{"d_model": 256, "activation": "gelu", "norm_place": "pre", "rope_base": 500000.0, "rope_fraction": 1.0, "tie_embeddings": true, "parallel_block": true, "lr": 0.00571, "doc_mask": true}
Each number is 50 + 12 x the weight over its row's rms, rounded and kept within 0 to 99. Layers, rows and columns count from 0. The size before them is the row's rms in percent of the matrix's.

# up: layer 3 MLP up, 768x256, rms 0.223, rows 15-39, columns 128-191
# down: layer 3 MLP down (transposed), 768x256, rms 0.222, rows 15-38, columns 128-191
up15 094:63 63 56 43 47 57 62 52 41 52 57 51 62 52 35 66 45 69 45 58 56 58 34 42 40 53 49 51 55 45 56 34 78 61 38 38 55 44 49 35 75 61 59 37 21 41 32 64 46 53 52 28 34 44 68 58 43 59 49 79 45 65 56 24
down15 081:33 38 35 77 40 33 60 40 54 57 73 30 22 52 63 58 28 40 47 53 48 41 52 41 55 29 53 42 40 51 49 52 58 49 48 56 46 41 61 53 46 36 31 44 52 49 54 44 47 60 29 55 56 52 44 53 45 43 54 17 51 30 56 77
up16 093:44 40 51 42 53 71 40 37 58 30 53 24 55 46 44 58 44 73 19 48 44 39 49 39 22 49 57 61 48 66 43 47 72 35 53 67 40 67 53 41 63 53 58 32 46 50 56 55 41 67 17 49 66 50 34 53 46 46 41 41 55 39 54 48
down16 095:47 35 32 71 48 34 60 46 40 66 34 66 45 58 43 48 41 34 32 52 70 58 48 59 62 30 49 43 54 53 52 69 63 38 39 48 42 51 57 62 53 62 56 46 29 61 41 42 43 31 52 58 51 37 44 53 42 52 69 42 39 40 61 46
up17 102:49 73 49 48 56 50 44 27 54 62 49 51 59 54 60 51 40 27 12 43 69 58 49 47 69 18 65 40 65 37 36 45 62 60 64 18 54 58 35 49 46 40 33 49 61 56 43 56 54 51 70 34 46 52 47 59 46 63 56 68 52 49 49 71
down17 101:64 59 53 58 52 48 74 58 39 57 52 69 62 45 37 40 27 40 64 72 28 41 33 64 58 44 60 73 19 53 40 50 30 61 67 43 33 54 42 62 44 47 66 52 61 68 57 48 40 65 56 55 63 46 75 46 70 35 46 42 46 66 57 61
up18 098:32 47 36 56 64 68 68 31 42 53 78 69 52 43 44 47 42 33 50 48 73 56 41 42 58 40 45 44 43 46 54 44 31 32 30 43 48 55 58 61 64 53 63 43 53 63 64 50 39 63 52 62 53 33 78 51 53 51 49 52 38 29 61 47
down18 092:77 58 56 58 57 50 26 43 61 30 39 55 38 43 41 70 44 47 51 54 51 27 56 64 52 58 50 29 46 59 60 60 60 65 59 59 39 31 60 72 36 62 51 55 40 47 49 40 43 34 53 52 45 58 35 49 46 60 54 53 38 66 45 35
up19 095:41 57 52 74 59 38 64 44 36 40 50 40 61 50 65 41 52 44 57 49 64 59 58 49 46 48 53 75 52 54 63 49 51 54 73 69 50 44 52 22 52 58 50 55 64 68 38 67 54 62 46 39 46 65 32 38 60 69 44 37 73 43 24 47
down19 103:64 58 30 49 52 32 35 57 50 32 30 54 56 57 69 41 54 44 42 43 65 45 32 28 46 41 51 83 43 57 53 41 57 56 61 48 58 61 65 64 59 63 59 40 57 46 49 55 42 46 54 30 45 48 55 49 60 43 51 26 54 35 55 43
up20 101:64 66 32 47 52 20 68 49 56 55 66 30 55 52 53 56 57 47 41 52 65 13 43 85 59 51 58 56 48 55 53 78 41 38 78 42 68 63 53 66 59 66 41 45 50 70 35 50 62 33 33 31 40 50 46 39 59 44 36 49 35 35 49 59
down20 104:21 50 47 52 31 56 46 47 58 53 69 52 63 41 22 66 62 61 42 54 52 62 56 46 63 63 50 72 51 38 33 53 47 40 29 50 54 31 22 61 52 52 45 46 69 50 41 51 67 38 72 57 32 50 57 55 51 30 51 56 47 68 23 51
up21 095:54 61 45 58 37 36 36 54 80 57 53 43 43 56 51 69 26 31 57 53 43 51 41 29 35 36 38 46 42 50 55 68 24 49 42 66 56 37 45 49 54 45 51 57 42 68 30 46 43 51 49 61 54 59 37 79 40 42 50 42 56 42 56 50
down21 089:58 50 62 60 56 64 67 33 34 45 42 59 30 63 34 55 61 58 35 53 40 39 58 47 55 42 63 43 54 49 35 30 76 47 59 47 24 49 58 53 42 22 45 60 64 47 46 58 62 61 58 48 55 42 64 38 29 63 77 47 34 59 50 35
up22 109:39 54 51 61 44 26 54 31 42 51 53 43 48 65 62 84 33 45 60 62 72 39 63 34 45 49 49 40 43 39 50 33 57 38 59 39 68 52 36 53 34 59 46 50 44 60 58 41 28 51 37 52 49 50 51 52 55 61 44 68 52 57 49 47
down22 106:46 49 58 50 35 45 36 47 58 44 39 61 52 46 54 40 41 41 20 44 48 57 31 31 57 61 64 45 44 24 54 63 58 50 40 38 48 65 57 65 53 60 68 54 39 49 43 63 72 37 57 58 63 51 58 38 33 58 52 39 13 46 63 45
up23 102:37 49 65 68 48 40 54 55 42 34 36 67 67 51 70 47 57 29 45 41 38 61 46 48 34 49 54 57 42 48 48 37 44 31 50 64 57 51 45 61 47 30 58 34 57 49 48 34 49 40 40 32 51 58 38 34 30 58 53 62 52 41 53 57
down23 111:45 39 36 47 67 51 63 22 44 61 43 48 34 53 39 49 55 50 46 34 37 43 55 50 39 43 59 68 27 57 45 53 48 69 57 51 38 46 49 42 47 68 41 62 64 37 25 68 51 37 69 51 47 48 32 35 51 63 57 57 76 44 53 47
up24 101:45 45 40 62 50 31 30 43 58 27 63 44 57 40 26 51 41 62 33 45 53 62 58 48 51 47 51 32 52 59 51 50 60 53 57 59 54 46 23 48 34 47 52 51 35 58 24 52 37 61 50 56 50 55 45 44 54 43 40 55 53 48 68 45
down24 091:51 58 72 45 31 46 59 32 49 56 53 37 59 57 44 42 73 12 35 48 50 51 62 70 48 51 33 37 50 78 39 61 57 68 57 47 70 50 58 49 46 52 42 58 69 70 64 49 55 56 47 66 52 48 48 55 27 71 61 50 26 55 37 67
up25 098:72 39 69 39 33 60 36 37 51 40 68 39 56 78 51 43 32 47 47 31 64 57 32 30 36 38 61 57 24 34 53 54 48 38 56 49 80 69 32 33 52 54 48 74 45 39 54 45 55 51 56 61 46 47 37 41 46 67 41 47 51 66 48 64
down25 088:40 59 45 68 68 49 50 47 58 66 57 63 37 24 53 43 45 42 50 43 48 47 68 44 46 60 57 41 56 61 59 47 30 67 74 38 48 49 76 43 51 54 58 36 37 28 25 39 46 40 72 77 68 63 52 66 53 48 59 57 44 35 42 50
up26 096:43 53 55 50 36 55 40 65 52 64 55 58 42 51 43 43 45 48 26 61 44 62 46 67 67 41 47 24 72 56 51 49 49 50 71 67 53 26 50 60 50 53 41 67 40 52 62 62 42 53 27 45 32 58 49 42 62 42 57 71 60 36 27 47
down26 100:64 47 51 47 62 49 50 49 46 52 32 42 38 35 35 61 49 42 53 58 39 66 71 48 45 66 34 28 35 50 67 70 46 34 42 57 50 37 57 46 65 56 38 40 41 57 59 44 38 71 37 46 44 34 50 48 55 42 52 69 59 49 34 39
up27 117:71 47 41 64 47 69 60 71 52 33 50 36 42 68 55 56 47 53 52 34 39 38 35 53 35 76 53 57 52 27 50 35 52 48 77 41 65 38 74 43 20 46 40 51 57 55 48 50 23 52 60 53 38 47 37 48 64 72 44 61 51 59 47 45
down27 117:61 67 46 57 26 67 43 62 60 45 64 20 49 55 44 46 79 46 55 33 44 37 58 56 33 68 35 48 56 25 53 38 42 48 62 46 45 52 46 45 37 57 58 36 47 57 52 52 55 56 67 59 31 52 40 25 56 47 57 55 57 47 35 49
up28 099:52 69 47 42 48 72 61 44 47 32 45 59 45 37 47 47 45 56 46 62 49 64 62 47 42 59 62 36 69 46 81 40 62 50 60 49 54 43 33 74 73 40 55 54 58 39 48 48 66 69 56 55 56 47 58 41 34 55 51 48 39 52 71 46
down28 103:42 66 63 58 37 61 50 62 61 34 64 29 43 48 55 51 73 44 29 54 57 50 59 47 41 33 52 61 73 28 71 36 63 49 71 47 59 54 54 32 42 39 36 69 37 58 30 54 57 40 57 59 59 39 25 60 61 55 42 62 45 40 41 49
up29 108:51 30 42 53 48 41 51 49 58 50 59 47 69 34 46 44 47 47 49 52 55 34 44 46 56 63 28 33 66 47 43 33 54 45 20 41 53 73 46 54 59 62 25 46 29 17 36 45 42 50 66 50 51 56 56 56 29 61 16 66 36 60 57 48
down29 097:47 67 65 33 56 53 38 60 61 66 36 54 51 59 58 55 52 52 55 29 39 50 46 43 46 39 58 59 60 56 52 69 32 55 45 66 45 37 59 32 38 42 66 39 49 63 71 42 51 50 33 22 53 36 32 44 51 26 58 40 62 58 40 73
up30 102:35 41 63 47 60 57 51 50 38 30 44 56 43 58 79 53 56 50 31 32 61 63 46 47 66 48 67 38 34 48 58 64 63 39 45 34 37 55 63 33 46 34 32 48 46 48 50 32 17 45 64 33 34 63 63 48 53 63 43 43 61 53 51 61
down30 089:64 28 59 43 58 20 47 31 43 80 42 58 67 51 52 57 38 29 20 36 50 30 41 43 38 56 26 56 61 72 14 62 57 54 49 67 59 52 55 47 68 59 48 52 45 49 42 29 60 68 68 42 31 38 34 61 49 60 57 58 50 33 45 56
up31 100:37 50 41 48 52 51 43 64 73 48 66 51 51 59 66 58 56 51 34 40 37 49 46 56 47 53 56 63 58 51 46 47 54 64 26 46 35 31 15 40 51 66 44 43 32 53 40 59 35 47 46 48 34 57 49 33 33 54 61 58 60 44 67 40
down31 100:55 56 86 32 44 27 53 48 62 41 72 61 43 41 40 42 38 58 39 38 61 47 53 57 34 55 50 54 46 68 46 48 50 71 58 57 58 57 38 45 59 57 51 33 34 71 37 51 42 48 70 43 41 29 40 38 39 73 55 39 40 28 66 53
up32 096:70 43 46 49 67 40 54 38 80 43 40 64 55 33 54 66 90 51 57 46 55 57 32 50 75 55 52 56 47 60 56 55 28 55 54 60 36 63 51 34 28 63 48 45 60 50 64 43 61 53 52 44 24 49 53 61 60 48 51 51 38 53 59 47
down32 092:12 38 39 51 35 59 36 39 37 77 55 53 62 40 32 29 12 41 53 39 58 41 65 47 50 59 35 51 48 46 59 50 52 35 41 45 63 56 68 58 56 58 58 54 38 30 73 45 53 41 49 45 57 48 41 64 50 50 54 39 42 50 54 55
up33 095:58 41 36 37 42 55 46 75 45 40 30 55 59 64 40 45 49 64 64 55 48 55 66 56 56 49 72 69 62 63 53 43 56 58 41 57 58 52 36 30 33 56 33 39 60 47 70 58 50 64 55 65 48 45 60 37 64 53 38 65 49 42 51 55
down33 097:44 65 78 66 47 75 53 36 69 52 57 56 39 57 56 61 23 51 49 56 68 54 50 50 53 49 51 46 65 54 52 26 60 31 45 57 44 43 53 52 63 63 59 59 81 54 59 49 62 61 36 58 38 38 45 66 53 66 65 42 56 30 57 51
up34 100:47 71 41 60 52 47 24 64 59 44 54 38 32 85 73 82 46 42 32 49 59 41 40 46 52 46 63 34 51 45 44 49 48 60 74 59 66 45 56 64 41 64 39 49 70 45 37 60 52 59 45 30 40 78 48 43 53 48 54 52 47 60 26 32
down34 097:54 40 47 49 58 56 65 51 59 46 48 49 37 35 39 48 41 38 55 45 52 49 60 68 51 79 35 41 46 59 55 42 51 51 34 39 71 39 63 53 55 50 29 50 48 47 48 51 55 58 75 52 47 30 43 42 42 40 70 45 75 61 65 58
up35 095:47 64 48 44 50 61 67 52 46 34 47 11 43 54 37 45 50 61 51 47 51 41 46 52 61 32 45 47 45 39 41 39 47 58 48 52 28 53 39 49 44 57 38 44 35 40 52 71 36 63 37 52 46 40 60 41 42 37 22 92 32 36 67 40
down35 095:47 50 30 57 43 65 29 55 50 46 47 41 34 51 52 41 49 32 29 62 53 47 68 29 42 51 40 48 47 59 63 70 56 27 40 42 68 56 41 53 46 36 78 39 53 37 39 47 58 43 49 51 35 61 53 60 33 46 53 53 55 41 55 31
up36 099:52 51 45 47 45 50 53 48 54 37 44 45 72 63 34 56 46 46 62 50 71 73 46 56 61 60 74 50 50 55 57 45 50 58 55 31 40 45 52 49 59 70 48 27 30 51 59 57 28 48 39 50 72 46 38 46 39 61 39 56 44 30 66 40
down36 097:44 44 36 55 43 58 47 54 49 39 56 49 51 44 46 55 62 70 40 58 44 45 51 40 31 77 65 51 58 25 61 40 32 52 34 57 40 55 62 40 55 58 60 56 45 72 46 48 31 67 51 60 38 64 47 33 50 38 61 71 69 56 38 63
up37 109:58 54 26 71 34 56 49 62 42 47 47 45 53 26 43 52 48 41 67 40 34 47 46 47 43 54 36 50 61 41 30 76 69 53 62 33 63 44 58 37 42 58 62 45 33 41 38 47 28 45 52 30 26 54 32 48 51 51 40 57 59 56 50 38
down37 106:42 32 56 53 62 46 46 43 54 75 56 56 65 66 28 43 22 44 32 70 78 57 44 56 40 56 56 52 48 45 55 43 50 52 36 52 49 53 42 57 42 69 67 44 51 62 80 65 36 45 72 40 55 62 32 44 39 39 62 15 38 54 61 42
up38 092:50 43 36 42 46 41 50 40 39 52 39 32 40 66 58 45 52 18 42 65 46 38 64 50 46 43 67 26 45 54 49 63 57 40 45 70 73 62 29 65 50 34 49 79 59 29 47 50 40 58 55 44 30 55 52 45 41 51 61 69 62 54 55 57
down38 097:40 48 34 50 52 34 46 25 61 58 75 48 42 58 50 48 21 53 61 29 34 54 42 38 50 69 39 40 45 54 44 58 52 55 46 34 53 56 43 48 43 22 60 61 33 74 48 56 50 39 49 36 70 23 25 41 54 45 48 37 64 52 51 31
up39 103:52 44 60 36 52 36 32 57 34 49 43 43 42 66 47 60 29 49 46 49 57 43 58 55 51 34 50 43 86 51 30 66 62 38 60 52 51 51 46 64 52 60 54 29 54 41 45 47 54 53 46 74 47 32 37 51 59 70 30 45 44 34 57 64